python train.py --n_layer=26 --d_model=320 --head_dim=32 --d_mlp=1280 --activation="squared_relu" --norm="layernorm" --qk_norm=false --attn_scale=0.177 --tie_embeddings=false --parallel_block=true --init_std_down=0.0 --optimizer="muon" --lr_head=0.00677 --decay_fraction=0.824 --decay_shape="pow"
Each number is 500 + 40 x the weight over the matrix's rms, rounded and kept within 0 to 999. Layers, rows and columns count from 0. Numbers have three digits each.

# down: layer 14 MLP down (transposed), 1280x320, rms 0.0462, rows 835-984, columns 120-159
# up: layer 14 MLP up, 1280x320, rms 0.0936, rows 836-985, columns 120-159
down835:512608465441516511509477534486431503479518536554503508604534486490461511456484550537478482495383446436522518482471517460
up836:494493503529507460526507481482473473472527563481532480495538525474501500527503533491507516489512506531512489505500430565
down836:512464496499476514520543538465479535493443519491475505511515523484476482443503473526491485531494542514489493521503507485
up837:538485542518526540512475479507526499474536550549463437503487567491444456481493465469507466497485489575456526489530535492
down837:493512517544460499488540452521525489456462414527542490503474534514529531536471488446508510495570504470511406549552534529
up838:487499453511497512504510497485484559489507440419526469491531514528475501497441571507514462504552463522482517463457507548
down838:503516493565473482468546569476514485554573441539534514552536542493472577501471494525480421522531555523529474423531501473
up839:539563430493425483531521485536447538536463480487449481554440495413483468539481512508447506549488512559561467461520503473
down839:517476489499437583442490509416549447481425504586467384534506473441524552552533427526543434574495541416538482504471543514
up840:551486591542510516552572520503526457435498511430552556496511492488524451467526450427544594532578482636505478474431486565
down840:476547483572558425491493387409486502556477515594526512466544526439404530501416437588478464470477384552474434483421519588
up841:542462493494565457564523567405566532437479500517489513446493415506466484492503491451508462461481510487521476556552460594
down841:546499491517512426504483494479597492451485480543477407500478484569473437504486545441437505529501526524525488436505531511
up842:549502359408439495452544515483460488511552413468371464460517594558536462524469458463485459500525563531544437472455526494
down842:524481429532539497478497500429522562443438562528525436490451515414477569540532452438544383501560532442500517501488421470
up843:495552509539474485470513541483498558475437531487525500442562590483471486516568585485504516491592560470505517474547438573
down843:476521435519569517486415508568453422541448444522502465534498472534459384448603421433459558505503562509524524488533478511
up844:520538491458511466482511475525494578449528504456411515479512535430495516506500501486504497474508504486468516446499539453
down844:411444558537481499465497473488538509558433466497523571430491502495483499499517492452471564525426465535436469500515501498
up845:484526580586447499506482502518415436535547491527494524475521452518477477443525556481488511565482509520551498515471478486
down845:514494503511519498428538506508442517482471446505530490467513471440517507490516546530527508563485459449501477515501492477
up846:523550518518493478487511510533493501514484543511589476477491567499509448548494540510501545519527519510539550545486496525
down846:511527504556499524498539466483493490536524534501508448545482423563454473507523471491449463458534477552525538499513530471
up847:551510500455456501536511528545464497523488596493500500537514430522538515474460488462388465495482499524498490516479480447
down847:554465510586555541461464547443481425493482508481496504509434495453482486562499437493531543407534529504466575467474499540
up848:505506502497503498507487494489489504501506498496502491486492502509501500514505504501512495502498494482511511514495503504
down848:502506506495505496504506507507495496496495498495500503496502509509490495507493505503487500506499516515497490491499503486
up849:521554531479483509515453479466480486451472470451528564495510447418480489547593479466538532417526471443540531515534442506
down849:531544409477504519491459519488476553524540500494498525457478416454445424585440606470412483514487456460534531544477507517
up850:490424517527484464543533437461483457472547518442471543592517504472519566469500476460473504528475485521489543530501460517
down850:504470511468489487541522560546482474471518436461469509518504537539517490482465442482464516453501469448520545534558497507
up851:475479516533517478447516492478552535420495504432466524520532473489486432530543556390527511524455583527489441605517453564
down851:441446581612487498566496448555570495485537521508502494533464503428535524455530452521510474523438541545562509555441592509
up852:528459529477513453525493509517473517510508490485498500476541458510499492514501517470546496543504478492464507532543476515
down852:507508461481557498531433494502513493488553479467460513510506511498525515501572506529472531490515525507539485457539469498
up853:469522538524469552474555492482539538506532502464425558453466525492446392479490552524491488515474456511484459467424567519
down853:479570461545415470462499527525457536488509533521486488467472494478580525525562498391511564470440523457517489521519510471
up854:563513549520519534455573559489526491443498591496444459518485474460469458500517395537515471521463572566559414461500499515
down854:516528530526512473420480554525449545528493489490599475524561560442496589476442501522509549553530469494482519463485587545
up855:493528528466461454485479521452545492566468467471490566440448472449466530559495498492465513474533552507479462517481451547
down855:509526435491494475574482570510520479479470555492448521481520545544488502528541508509519483467545451437517431506519506555
up856:507501486490508512505491501506501485497508505500498507487496508494496500505497507501509493506500501494502503510496482499
down856:502506497504516502488496522501495498498507501506507484493502509511511495503487481505496500498488495499496500502508506498
up857:515485497500509496511475493498520510503477502506511503498483490476502493514513491493489503514515516513512497499483504486
down857:486507512491508505490487521493485503491493522500492513480505503512496515484472502504510487487487496496504498503505494509
up858:467562505521497501560549463504467484495605432559542532463507485511514495453621444487512548558503561543507491495537542563
down858:490487466556470467474520460464506533540478528513441416493480498477550521473487598520483535524437547467517486463573548422
up859:481492466423462580489565450552469512515456529489524490407435535559478479467513478323470457480486489498463520420454453494
down859:406515542491473581529498524469487445449467464513537485474505523497584569499528501543545532451523577483475496537538473478
up860:505501515474527495510495509510473461539528500517508504483482501497505471510504480547541527479494515486543529533515471519
down860:510476478480504450527504543479504452486500522500501483512502478451468477524481477497535523516477463506488478489516530473
up861:547504532492517518494552500578520521488564514521493483468500492471518501549542442492478509503523560552549520500461470476
down861:453495519481503515451473529539485516513569540491454546480557530472470438541435489523454521529501539591489509508435449427
up862:484414567481567521525525515478427519560385581430555514512452592513492399490436472486505500545436541453496462453519585438
down862:493462485438482559547523545456489499567436453520556567523494544456515533434501549441504538518469562564465568496507480550
up863:494480521500503517522524510482500476503559540482525469504495472528491498543485507444532469492486506458462540521496495495
down863:496503497499504496534483531522497480497478463509522510462497510501513515486490516523477515510466515501493494477519470558
up864:515469505526490459455545550525487489463500511479544539509454472522494517463551472467573482573548494478492439495473517468
down864:512465580532511423513523561509497466552506479553483504454479526574496503476513526462412490479522489523529526495488478491
up865:444486472594501534595547577473545499542448584517530469544609544475507516410615478640481513408451511516550544456478565560
down865:510439463446535476511510499472449514625497523503463522477497471497470422463540471563484467506466562458434494549467515586
up866:433501504460479423501484467480448498512481407471464483434460501504473448537522517511551489453496473490518508548452468466
down866:513480467513474489455504508464497501481554502496559522598528471496459542499510528571545581495434529501490456495519474508
up867:446470489513441377480410583510448397565461522621488461532572558562484415420431445456601560533496470529466558470523572527
down867:493516426387462547609505485475553501417580476545503495456509484581505407631484470511525573431597449485562503507470508426
up868:500499479530534467538467556497587427442498518552542417489478446536551468501473477494488449505491519493535497490486441541
down868:456523462465485485483466550478532557556528525529431492511529466478469496534475460446582567490467505538543487473536543469
up869:514503460575495496470499512473496524537467402506485503499437496441549470487538562514486491477457515489522435477458529502
down869:474474485496406490478504530585437460449458526513523513448492460490462499450494492473552507509463469466510466550411556584
up870:541579456477515536501457536512441484475591473470496478571429454564457556535485474550601407505468489563587433509478510530
down870:479493492457630490619457462537481438548485495496534410513396495460476551435509447515526485504500459474528510511540582530
up871:551573437493534540512490529508542518514500513489478496473515517489440511453383582494513498496492429472632402427431549487
down871:494450474524453448444476527494415484503395530419452468521416521528450594513468490549440455519538552595475518502529549462
up872:554561581506482520380578493525508562455465456459574551557489554442485508470550493494554532494483422534485503518500583505
down872:492440534477473523433560524457506506565491533485498469485504490479500550514487467533482543529574439471431569510531491414
up873:555491532505462448579563523434536483514504474455504521496473569449420562461465561518555547521408556414481492510500424497
down873:549512477497536546534446454647464480519601515495489568405532548542543445586469415609546492468591464524508540634515558539
up874:506452537511503465511502507498489522528495493499470466450522489528502463521457503547509503490486501490554480508506488526
down874:537543497547508519498481546505571502515448496504563510478448474527536534463551445478526505490475502508514502498493485534
up875:526444519425542450440552411503485532442500493449464458490504532452491563487434483534511488623442622465526556531515475501
down875:433491438514526447497441319474513506567500576447469541520484497462490515540378453598575439418362613429487423544574499451
up876:465441423536484461489493538510448402531569481448559509533505478572448467452520527501502529502480527463520450501505515503
down876:480456549480502521476462571484432556498390445488483555472458398414564475498504549529548394412533535575427447601550454530
up877:506501489493506480510494485517529507477489488480459514541502503538495498438521513498493520523493504499507534494515527535
down877:559514487498475463498468479482479477507528417482517529511471515507490504553468475472443483528474497504506525482525468444
up878:549352396515571535558592505485464487485447557458504489524483472563510479584478551481462554465513575578481477493472487518
down878:559535472506544506485461546518454497513437564506603447520389530539507528479526493491491517431422457506501533500465546425
up879:555525501465464536491452435475452550492469494451469512544477497553504505456472429532515523543405550420544573439506499526
down879:480513485506510517519512527401465512487491506498455525459500457469501508471499522511530492532493598517472591510485567471
up880:438520479554468485482519503570470495491564475445531534468510527565470490458556554468516552540482598516504516486512485460
down880:497456476449492460448532474521520509506479467457519500506454480543493505446558500497551507501519491517516453538433545462
up881:515448524520492522515487483606447532558462507489533493544597418470512476479578552554465589520574471481474497512506525490
down881:511463569430576552462452436513535471480477547536467531456540476516467534440507456479464531511489478451525485441543527529
up882:475549533392452476515570488469545525539472468485511498485503440478516462493460530498500468478471511508502517449462471521
down882:466527496488505477473550458511420463470473521462460539549506540444520469522558493505586530504527517479522426443493490441
up883:493565497574474489501542530497521470509489545449510431514524471435509557509534501535549500556480564480592534569490504502
down883:497471477455510433441536579573546507459461541440520630481493534539489439520465569555494461490492485535587435514537458528
up884:528546483529536557541500543491555432533541486538525518560528549543503527457504458488535509471455484509541486488473517501
down884:550509514564524470482542509575507535536471451541577493496469473535526545533442495509514514498483451483564521485545469496
up885:589516572487490541481545478555449426525412528579488504427527481518555449398388514440495472492474416491500487512513426539
down885:466520482566487504551532453565573582527501472549455545540548517449460462484536516616492482483480442587545470548426501504
up886:509434448548437426554554496588516412528456503382444508488460428475381519484472516551519592586510536553516476519416457438
down886:458568481561522494477544475451473471635528389508439529489399522405517536521382618559460526452550452569563528538543502456
up887:511432475514524455513472507592444451485524472595521511500579459393573554452516562526471453552553566505516493470469481553
down887:484546473507500516495499479486494436468507491453499562529497552502462538470532480498513516518518475509525430466454440518
up888:574458538536554563447507436486544470508413456523500537544442477476520532436501561471536531475472444580519468459531531488
down888:428469515518494538422519446497475482535473531524533416507540541494549613544546505499514439495442518448528488453536573460
up889:536521433534460531450655479384566474389397418484551511509462466515580519513578514561549544474418507551619493444389412535
down889:446552548562430520486467476570468505547414552483443492498448479448531482472493516449540464551480468595521513393551492486
up890:546544486486401565464567389510503469596546421450574568606522488495542531359501571451473511441445462562594476427572507530
down890:371456514393553483480520490506492584495490537486433533495545625584545512552524486567466464508442545462451490435497546468
up891:487519491472593512532462513494503387560475485538517486542541530497509498506508479474456532529538495501476511568544530396
down891:485577429499483451497497538463504500497461483467480495522557463489465497515470504505512496546523476489492430535571471429
up892:521500536518507492506467558508468515463536474452447472516533534505519507486498480511540580544493474578534538573513460476
down892:535496503487512481527508469525485534543464489545560488475457475513532475486495477508470492500459454473493501482489537508
up893:541549509507479521483474498526509496480454509472506494545467490515531551514540578489537532476514487460528510427517506495
down893:488530488527463522540505494484517514452506484490487530545526495496487516521479472518502469493477444478464523507464482488
up894:495496504494502503492489492506495500493498494511498500491505495495499506505500498488509505495502497502507508514505495496
down894:501504496494503501500500511504504506509504498496503504505502498505490502501497500495510495494499495494508504503512497506
up895:486486499520510529501476500467499513495451506491449457493506508539532483509499471490496513500525492459517514465517482494
down895:502497478532496482514493521504524465502468505497491485487522497496529504483507505508526512478509479503505502450505517493
up896:460531500535511489463488504496425528596578587481440435506534524464543439610531406437449471482454448504479543449519448533
down896:436556511485510367521391465526517536456427504481485518429575445410509539504550417486416496399333545532559514441608546406
up897:509529445537496484478518435519423485540516458493470548507551566501449451529439485541534446530470490489491481482497504496
down897:528427468509497577461457545566502447540487470442558553529473438426452428544508496581449565471526511470578536455441500546
up898:434471493518500375490481509458506461470541520456527473511451496496492531474477511571438515494417463507528470481483459516
down898:570506530563544494494440570549399496482495503408521443482509472500551472502588478525488521476509520497493433507502479547
up899:469536506478456468554471432490517551495553549524485417537472490512405466454531516513489526429530582469467543505478488478
down899:443527534477465471517455484526527427514445503399511499421460497467602526549439551463439561452559449488475438528482521566
up900:579532522500525528548485525491511508498466525461512447462476495547516520506450506431511511540470469538527552553527525523
down900:512533507460496447529521532489451540460489498524521568493481475520501479499510567438473461481454396466555463581511504509
up901:486468506542508579461480456505531386561456493551515481458474533491493470550453491575548467484584520566560412501552524498
down901:451467465529586501458538512531515492511474495595429478514549580543487437474529477468500418445456492468443582454441506468
up902:444463439444482452548474469454469473531543518537496502509591517487516543479572625459485469533463521506465423461566554472
down902:446523497464523481412531500472460517522621476431553498560493536570529511556496585458509497458483471477504480480511515427
up903:484487477508510519476448555449522461531503508462484495524456521504521472515510513501540491490529461497507490514484465444
down903:533506507535479522522522518511520539497487476476483459467495409526476504469528509477463477523524530497517516538495451502
up904:503499508491498494499503498504499503500501500493507503505500494497500496505504500494499502505505502506499501504506495503
down904:500494499511501500502493506497500506504500500499492500505497505494495497500507496496493502505495500498492504496501501491
up905:472568505483611553575387451529555557477502557427466462552496489475524475547518476477529628447480506580468603516406536555
down905:577461439514558495511491503539417471488497445588438398482554526370511541548448521463380501556458435538470544464457435482
up906:487474500547469475532498506488518482503422523499486497446492528570514459512485485509419520539463507561543556482485452451
down906:506470508510486527457448560532543585554437501508486492523482503516485501503484491531511528509548511442515530480472523498
up907:456534479514504517454532483434532502451479511525444487464486488462537483546563474469539498461468572485510527516539459409
down907:509579568525425502520476530497460351485494555563496518505543500486527482481429549470473490463536487536603508404540573501
up908:535439467465510461557488567506463459511494508492507482550544547460539462478570516587577528554425630499486415531573508485
down908:510446529499525508507481495479481503463440584464442488489523435524454492553471525471522476536546458552402479399515511500
up909:505553559623448527440531525622480471511520551497469435583576537544461478455458511459488519492491510507557467501507474397
down909:412454465525437467546517479451413461415520537526531532428503485475498510498477466433460488572551573560459429499429519469
up910:559454516480495381513520475476482439504548446530515459553565517460481485528414493506501485474639404511485583521475515472
down910:533427539479509483434481499455499454469537496519465513539582556465530607435498608467534403495490471449553463505460485503
up911:529484536505469460496431510491506501555498490462536582438573474457433456579535463452497476433471550516527541496428452461
down911:506436519438548484533485575503557604508510455491556411544449459589529491502527499542531559551482558514534433489554478613
up912:537482560518468497490600492502462491509538570515506510421476521520479535520537530475498522568461490514482504510439485517
down912:533492462468398460523423474450505499481519493500486437486466491479514443538535461540491487477581472498534511537489446507
up913:514473513490446435506505494495523509501509525498502508529467486521482500463465492492500520518510508484517474518480485494
down913:523535484488505539486497492496474476533514494488503536516473499504504511524502491429497503493452488495529484514487507497
up914:553494590371440468495537580520486483475445448579454564440531453606497519510583498485497458560487540522506501459523454559
down914:447419459556461560476573488511570568491524527412546437435526468494504426460512518525454499567498560446440406544565547495
up915:512529548501498529499528471504517481505477459504499533513437524476510476533539504442441534421538460513497462448516423528
down915:497465500545451489493475523495533512504486541521541472495464485505557514528476505541523511453457517478493467586504538496
up916:495565457507591489551569502394488571484527479556487487466499424506501527511542484487484440498499473549519513519540534516
down916:478454589492507405449462510490492484536526550439526491508478494529440561507438545470449460436515521482463502487478444536
up917:462503508504510493505476530510527519486492508509501493521510477505536502510506508485502488496503492490527515502520515474
down917:494511479516503475492495505518511512499503497505483511518489503518501518515501474511526499492505492500481487506475505501
up918:512539489477538508465475449539474572534514556549493441536493510491485505498514499493501398491513503528487435510468445529
down918:520562481501516517507490567577482543570502465476550610580496499454511482503527575525467536466576478554424482536451457442
up919:525486510487519500510507501497480482500508482490503507491517497504496507496513496505497491491510508482490510505504503507
down919:486499500501494496490507510507491521481484492500497506505496508505499521487506507502501512488484493497512488514497506512
up920:479510566658508459489459434393432379499562570437429498545499524512555493516549430503577535436523502522579444480466468485
down920:568487505599482507451380514555547624518623539485450489535460439542505478544518575582516545540422472462418536436484445386
up921:432594490513509462494539517515522540562509461466494553513426585487487491466593541432516496453607506496506510450452386542
down921:556442398443495462505553497528487486437537574498520437443454463503471471460442469423523513507554518518530448431437490487
up922:481463522452518458559493431461508490551445513488486449575481479461465527594493466421444505490504490501479525526497517508
down922:453464459496513483515439536530508478478498534519521561506510598511458501534465523519494511461524504497483526479486438569
up923:546521486476529494536540478499437563521533453478526499473501522497543567447506458487521490481576548508456432521483519425
down923:477481433458466499514566538425481465527479505524533454447516494454526493485548468499533522516526520460501472509418385447
up924:510495498510497496504510504519504526516492507500501512513500501479501503505509501518494493470508502508489512504501505483
down924:512503498503495494483501503502485492506498490499493509487508502503490480501512499510501487478498506506497492488495511487
up925:531534545425514509535515458457523493565467519459540505525467475478467576505493548441482502484526595502460515496508540472
down925:555509540517443488494509465531525504517482481439580561518531467479475554544522552483438537419502525416491479545612488487
up926:497539518453460498540521576422483526523537542413510549514405536455461458502604475530441472459474507496542562458497525521
down926:530489470481543534495521493516581514519495472515536467491472480573503492502495493536477522451557499426522500586514457471
up927:498497500497522522489494483494500529503513471510524512491494513492499516490503507511507509518502513512517515492486497516
down927:502520491504487506515500501523493486502499520501485487498499505495506507497507504489513487492502512503498488500501481481
up928:490499498518507511509493502499515515494485505508508509488501499495491497504511502495491510493493505515511503487490492496
down928:511497492502505479505511502511496500494507504502507498497505498509499506508491500503498517507509487480500489504504513510
up929:570390588507410512439517435443489491503530432479486533498553578477498508500421623444534479422475455556382454469564455474
down929:443474404382486549455474531534459496491503583508503637523456465460477511538536424579499543462452505508567460486495469453
up930:537425552512487500465434542554481496471426501603587539519528523509534544485556475536514494459464479381479487389488524493
down930:627606441536445539515418508510582430568539388502522465442437579520579481634511465568517492455443452445474486535455484487
up931:403469495519461482541552467542493495495511468496518523453539511585466472527487465424460491559496509545595429479455505523
down931:544442574543523350474449399470421500553520450548513462498474527532466413479533427497488502469468508435492515549464434513
up932:469526585544514448569465435554474506546483409561518574530492460454531457476516454487618424517484499401469445451588473581
down932:490519508524514507488447519554535457510420505484554534462540503431424474473503458547524539581523516542549471434410511477
up933:454507446466601473532496515506650538497431522483501553576500525396494519479504559497416451478538537454559496551447468491
down933:425450533490463459502536610573377553452541505460445458472493419573474518508505444530508589482446503630448463466510546575
up934:541489536568469454548476506466492435501479526482484515492515480484470465544388502470459442524430581547521457501419425527
down934:494520527500530483527482528525539445452491471507506499513511473485518493469562564461490459469511519548500543495567514470
up935:513454653488584457458464581475508494459585508427533515525518546490490507500462526443413504419501499523480500536593532459
down935:542465579547541466531521454424535453483506492585536468512498465506475469487482544558561495444584502460558455467521415473
up936:476419493524527416539470543484528564506483453497456510558514509572459457503491454465523568500557575495523495525479475459
down936:445535473565510526428590460487494542533554452475446462568489581508598510444522471492543543444432425492471485390528553463
up937:459560507449512427526490522526482466521531462456487551512503511514524481462472491553530498508597503485536496465516503488
down937:497542454491489536536483510497484524441510529505515428508596482458563540518505513411459484462551521454518477484472471541
up938:506500501500513475506503493503497498496508510500498509500507513515493501488504514503506515491505502499504504493509513518
down938:503488498511501503512510513483505500494494502491507505499499506494492498497495504483489494503493492509493508498495493490
up939:516505441519492550556477482435457482533476456495518499452504444502498512486505443489456537477533488471523486456566510562
down939:448481478512460460513482571436467439497461501525554504496511504511538504494486480554562521522561448503564456423574502488
up940:511520487501504531506540550520480482470533507520499498519526558475499528478509507503537496488501544488452448439485506471
down940:512534518475518496528533469469456492523519515496534489477475520511514496514490471456501529542494438512518496473490492522
up941:453425493469553578458510503492508481516543502455449538477520476525505475525514436549512454578550539454484503503469557551
down941:531456558584477444500503507547531436449460475466508510538400511548486438436463474496500505499507549562579470476455498516
up942:505515481505512400542463435491561490455582542491472469490450512536454444428558506540521472513508484475523502491452586420
down942:462509469562604524479601498585476584427529522558523557483404401488621394508492501448552524542599526491547492516531582438
up943:516456501527447561513507510452462497513434467460590508587491518489534498444512484409516515496629499477549576468499528557
down943:435501389434458513516480467473555369440513519616513540517480500548497594438535487501578531505627444502565566525473472404
up944:518479466517451506508527494507504470476502469454509522463484457536476497461417521536524449501502548510488488524491482496
down944:501488462482502465530499573450506503527465514491557534515485493521478537495477527465475502540515501509513562501523448530
up945:504523545500519586496474456415446532440503591439509458533487510406485563465460504475507485582537511483536480476487474542
down945:506593485495554494477478505554445473535464516490465558454525510507480421512516490498515539481491500505510515494547481467
up946:523550543535506566536476464548462500538470515493499530499551550478558530480491598497480491439550531468459441524466518491
down946:521541490433460475495499458481506448434419483501552449511523609568422495523511435494552445489433537501506505493540426495
up947:515485505435433435449515511470512512565496519560475554542557474447512473528509520540563480473495504528538491495534480519
down947:481534550566547483516400530622518476484525464445533520474486524537434481473508477510475513508483524514467509557497537513
up948:516501511480497503497503508509506481492516507491510513517505535523497505497522498506490529518475496514501483506500472511
down948:483521486478512492502503454498515474501458510504546538478504494523513515510468484483506493503481498487485509508488494482
up949:466431544522524527486459482477436557436516551482479504531528542499487402499421542543446510439498547553442496579500516488
down949:526486475517524492491468500487454471462556525480474473427467507510494498504539547486527511487463427490515483493513507551
up950:505503501501490502494503499504497494494502504498505505497496495495500503498502501497509497497503501496500501508500516503
down950:503501500501505499492505496499509499505502504499498496503502503502501498492499503509496502501504498505500498504499502493
up951:519506480410475485534484524510426466527523520540563477511534511531537457486537491542510551476522481487505566579465501478
down951:507500490526490508495538560526529504557478444478450546507460475492484508510503522479523450492468499554515533505509480476
up952:429506476617538467553466497461453566554544470466515325560501409406521593451506538502600457482487471524504560482539520432
down952:545532509431517456575518453512513525546460487504395553533484506523483523531579405524491523488488529479462524484557545493
up953:482489520509604555476536549510556487431511483467463482530498404490489529435596445527542465494515522505503459441552479580
down953:451492469492464418413448416445447499396564495521414458521519453452543508535452392454487406507451575517465512406476519589
up954:462441470512476541376487475488415469491413523513504467521500429545490542499480359456476590511419400530426522508441534519
down954:545474463562491463513573537475521527435495517570430483557459530581391515512440499459501484522531590471523457508469483478
up955:442508514456500546544535419585463460524424502530522470544483528443476518448475489461549579536474491395473443470460501568
down955:486458453534494420564520513522515516416412546541501442477541551507487449477529502542476549435473521582475391387448474457
up956:490521546533542507530464542463497458522492475480504475498502533516501499511473492493517497519475458485511484505518501507
down956:491508517510481493553508493533516550472508480502459513474452553500489512498503503533512541452515495493429520468465544514
up957:540427466446499468452460515533557589520511507550444500408506442483458477552496496536489425497518504560484463530476536537
down957:474523447402537440556515474517469448430561492567478593539490500557525439472555471510521564490515559517461565522530502488
up958:521523417482522478416464467463471584377474560496532585481487541496480478546491565612544556483438471488541461445505511579
down958:477475518424515491532534489520554456490505495520500441551572452464487479469524440550445477477559496515533452525532454386
up959:420476549407528585465558477475545592460480572522464456533576559492496403468481408536504420543489494420560592522450459479
down959:462432434419539427463496449496488523558469500472480465438497458481528521534500398393495517514557392511507510631450439542
up960:485498499512494486509495490513502514502499502510495491511509500490506505503506507499507489488484507499510488500509495517
down960:503494493509496494499495525498498507493491508481511507498509483507488514505487495506478502524506498528511503488486496486
up961:472482501534476479554496495501451510547475504454522522489557483540484416465517507509504562483497514520496526515453445481
down961:483460449481440490466522448504466455543498501484529528511529486478467507519489479547493533499527508452482466465453477456
up962:473501501499458485481519436532479451505542484478503480491473487565537497499530536483499499504527462536535499480506465486
down962:497480491516514522486515508449542523550475456552504498486559506463484459512530508491521575473495520510483427541527533537
up963:467484470478517507532496491550506526465507571467485560532501559468485539461469462517410365490437583573523503463454484475
down963:519490472473474565512505414379498511581537530545402445445507547471465531468379554488479414539606546455542522564557510464
up964:560461485462496505553522515527495507503482505535425521512491441434541476521442494466459447474471523521500442496638507484
down964:501545488506485468392513479512458491607513512485471562488486452561517540550517554515479553468604523494559471535537561619
up965:530547489493518506440502609490500421515521475532473529503466524538444484452529508515515544515466562505531454491455466463
down965:520536467454542432497467513569438503513456488591468513495435410447501520486573595548536490473499454503498551508478527463
up966:453515513529549472473439509439511461494495504455414421425552539516480580561501465563608558356577487461538448517511550571
down966:501448536546465548524567431565356450463469494489543532481463535542528459480458503500498494517556450491578495552458503524
up967:562597520473559464508535496463545524542521488513467483609516510516545522506492562520518538452462531492523520574528474498
down967:508558553485462499541506509549514494494482486485484530505484484524481561524456512525449483569489498516519425506517495479
up968:465527554597507462520489476498493479576521532461541500478568420543473476503477520450535507333507511477562453466476516482
down968:550454509431525424530474485584436454520452548449526586493380549489536487566491542525559475506494492558441525526475475486
up969:476493431479433482536408476523474546493519401466564500487588459511526471486472519497488481488503536463553494420503522456
down969:478445427521494502510507450479510527454454526471433543469470478490530511491505507486468499454461569519462526556557424444
up970:500420486506458477511520552518477494529430497549539555538516499553543472500492485537454545524523447471508552487529451500
down970:548500492523469502511509530481499537524429503436499524507517506497529564529520486503535464522512509452455530522461525536
up971:437549496519451502449531497585557521458565495516598548465548579444430514469492540482529496383539552474524512395526521485
down971:468444504477527535571485533477578524512525494579551437496467539491477512468493478530528549493433462458535465529442559504
up972:474526471528510542531506539486507469527509488514469519506482473493534497521473439514541522519515523488467462501542495519
down972:449497509472472534529529495500534492511461490489515447527454462439528489468514470522525470504520548523476437515522496443
up973:486497470454538447548514431539490480459476507522477495476499522498441488498491469455464455508488501517523473480535535480
down973:482482507492520463482583510503499522525481490477529525517486481503445460467556514480566492510507503525491520496562475522
up974:494445520485480465464464488508551466440465557516525402560420542490435554422534454514566514518490509492400499521441547522
down974:465527474533529508491555538480551578513517496514500491509543448433531503557462467513369460430480518437511554508485556501
up975:509525554523470467458478552485465452495527494496540491532543491521516454515518547509482421546433485484562522474492510537
down975:511543562490574477471458524504525506481484488549429521479457440507527449487437551503496527496572497588509505516412501431
up976:519469449563530527452484425501549506477525496489424525578512511508454425549496516500441435564497508568495491425465499523
down976:533424462447515454605527450550537451543538566509593534472412565588566478515561508466533520480500435448521487518492468492
up977:456547529531469496441553458533517474550442503519487499472475447420532455536486425473508572539618544471485482483529498556
down977:390484518614445508414468465491554516532479598457487473555517527514560519475473562521551452471527502524487494556544492500
up978:505588440488538575497451503482424507526436642456551504578481584450482495451497464531351550471537487468486576537490513499
down978:472450571481478488474433467466512502469540530502430484439504494528532477535536487458557463402554555570474566492482417508
up979:551555491510539543467529435462665621467508462485484545472584513496490442470549525449465551509335445481466506481469440539
down979:507411502482453445475487545622557443479416467520538486532404501507547506478526533480550452530518489590392451552495459532
up980:563643532542441523516506488502482468566465580518474518575532491439459517493495525517576506536499505479455504561561498481
down980:486478492533566499597471541571405540513517446525635511449435496482574610438469460414516487561523476548543511389562540472
up981:423464467464540513563429508473523500473542529510542482462440505530460508522440447464476504570497444467540492578474589488
down981:559444579521494446493436476552495521449560606427450578519499451440464517484535549528431592469485453480471425471525560521
up982:410489543470521438470524463469504571468483547460537530439567497517488449442517515501494509491492482513474453515509431452
down982:448445479520517514596541503538509478498477503431483498478549456549496477578547485503451461516444483472477472493485501553
up983:490526524528434526444538496515462485426449503542487577499508589501474504462517584494501493533464533509529540477510464420
down983:497403527555503523502445518480514517459524472494624558486534455466551403530535560485468538485462450492499514510483509491
up984:511494511450552409484455564523567510560510491505510482512536521465475419516488460524513529527522522566456511549517444516
down984:551474536483546529495466500571516510445554507507448444511487593535531510434515518455500514532493510517503401529475501492
up985:459447494493523509482500504520414440524550438504439512462518537484519452497541525490516567523484583570500499500469482491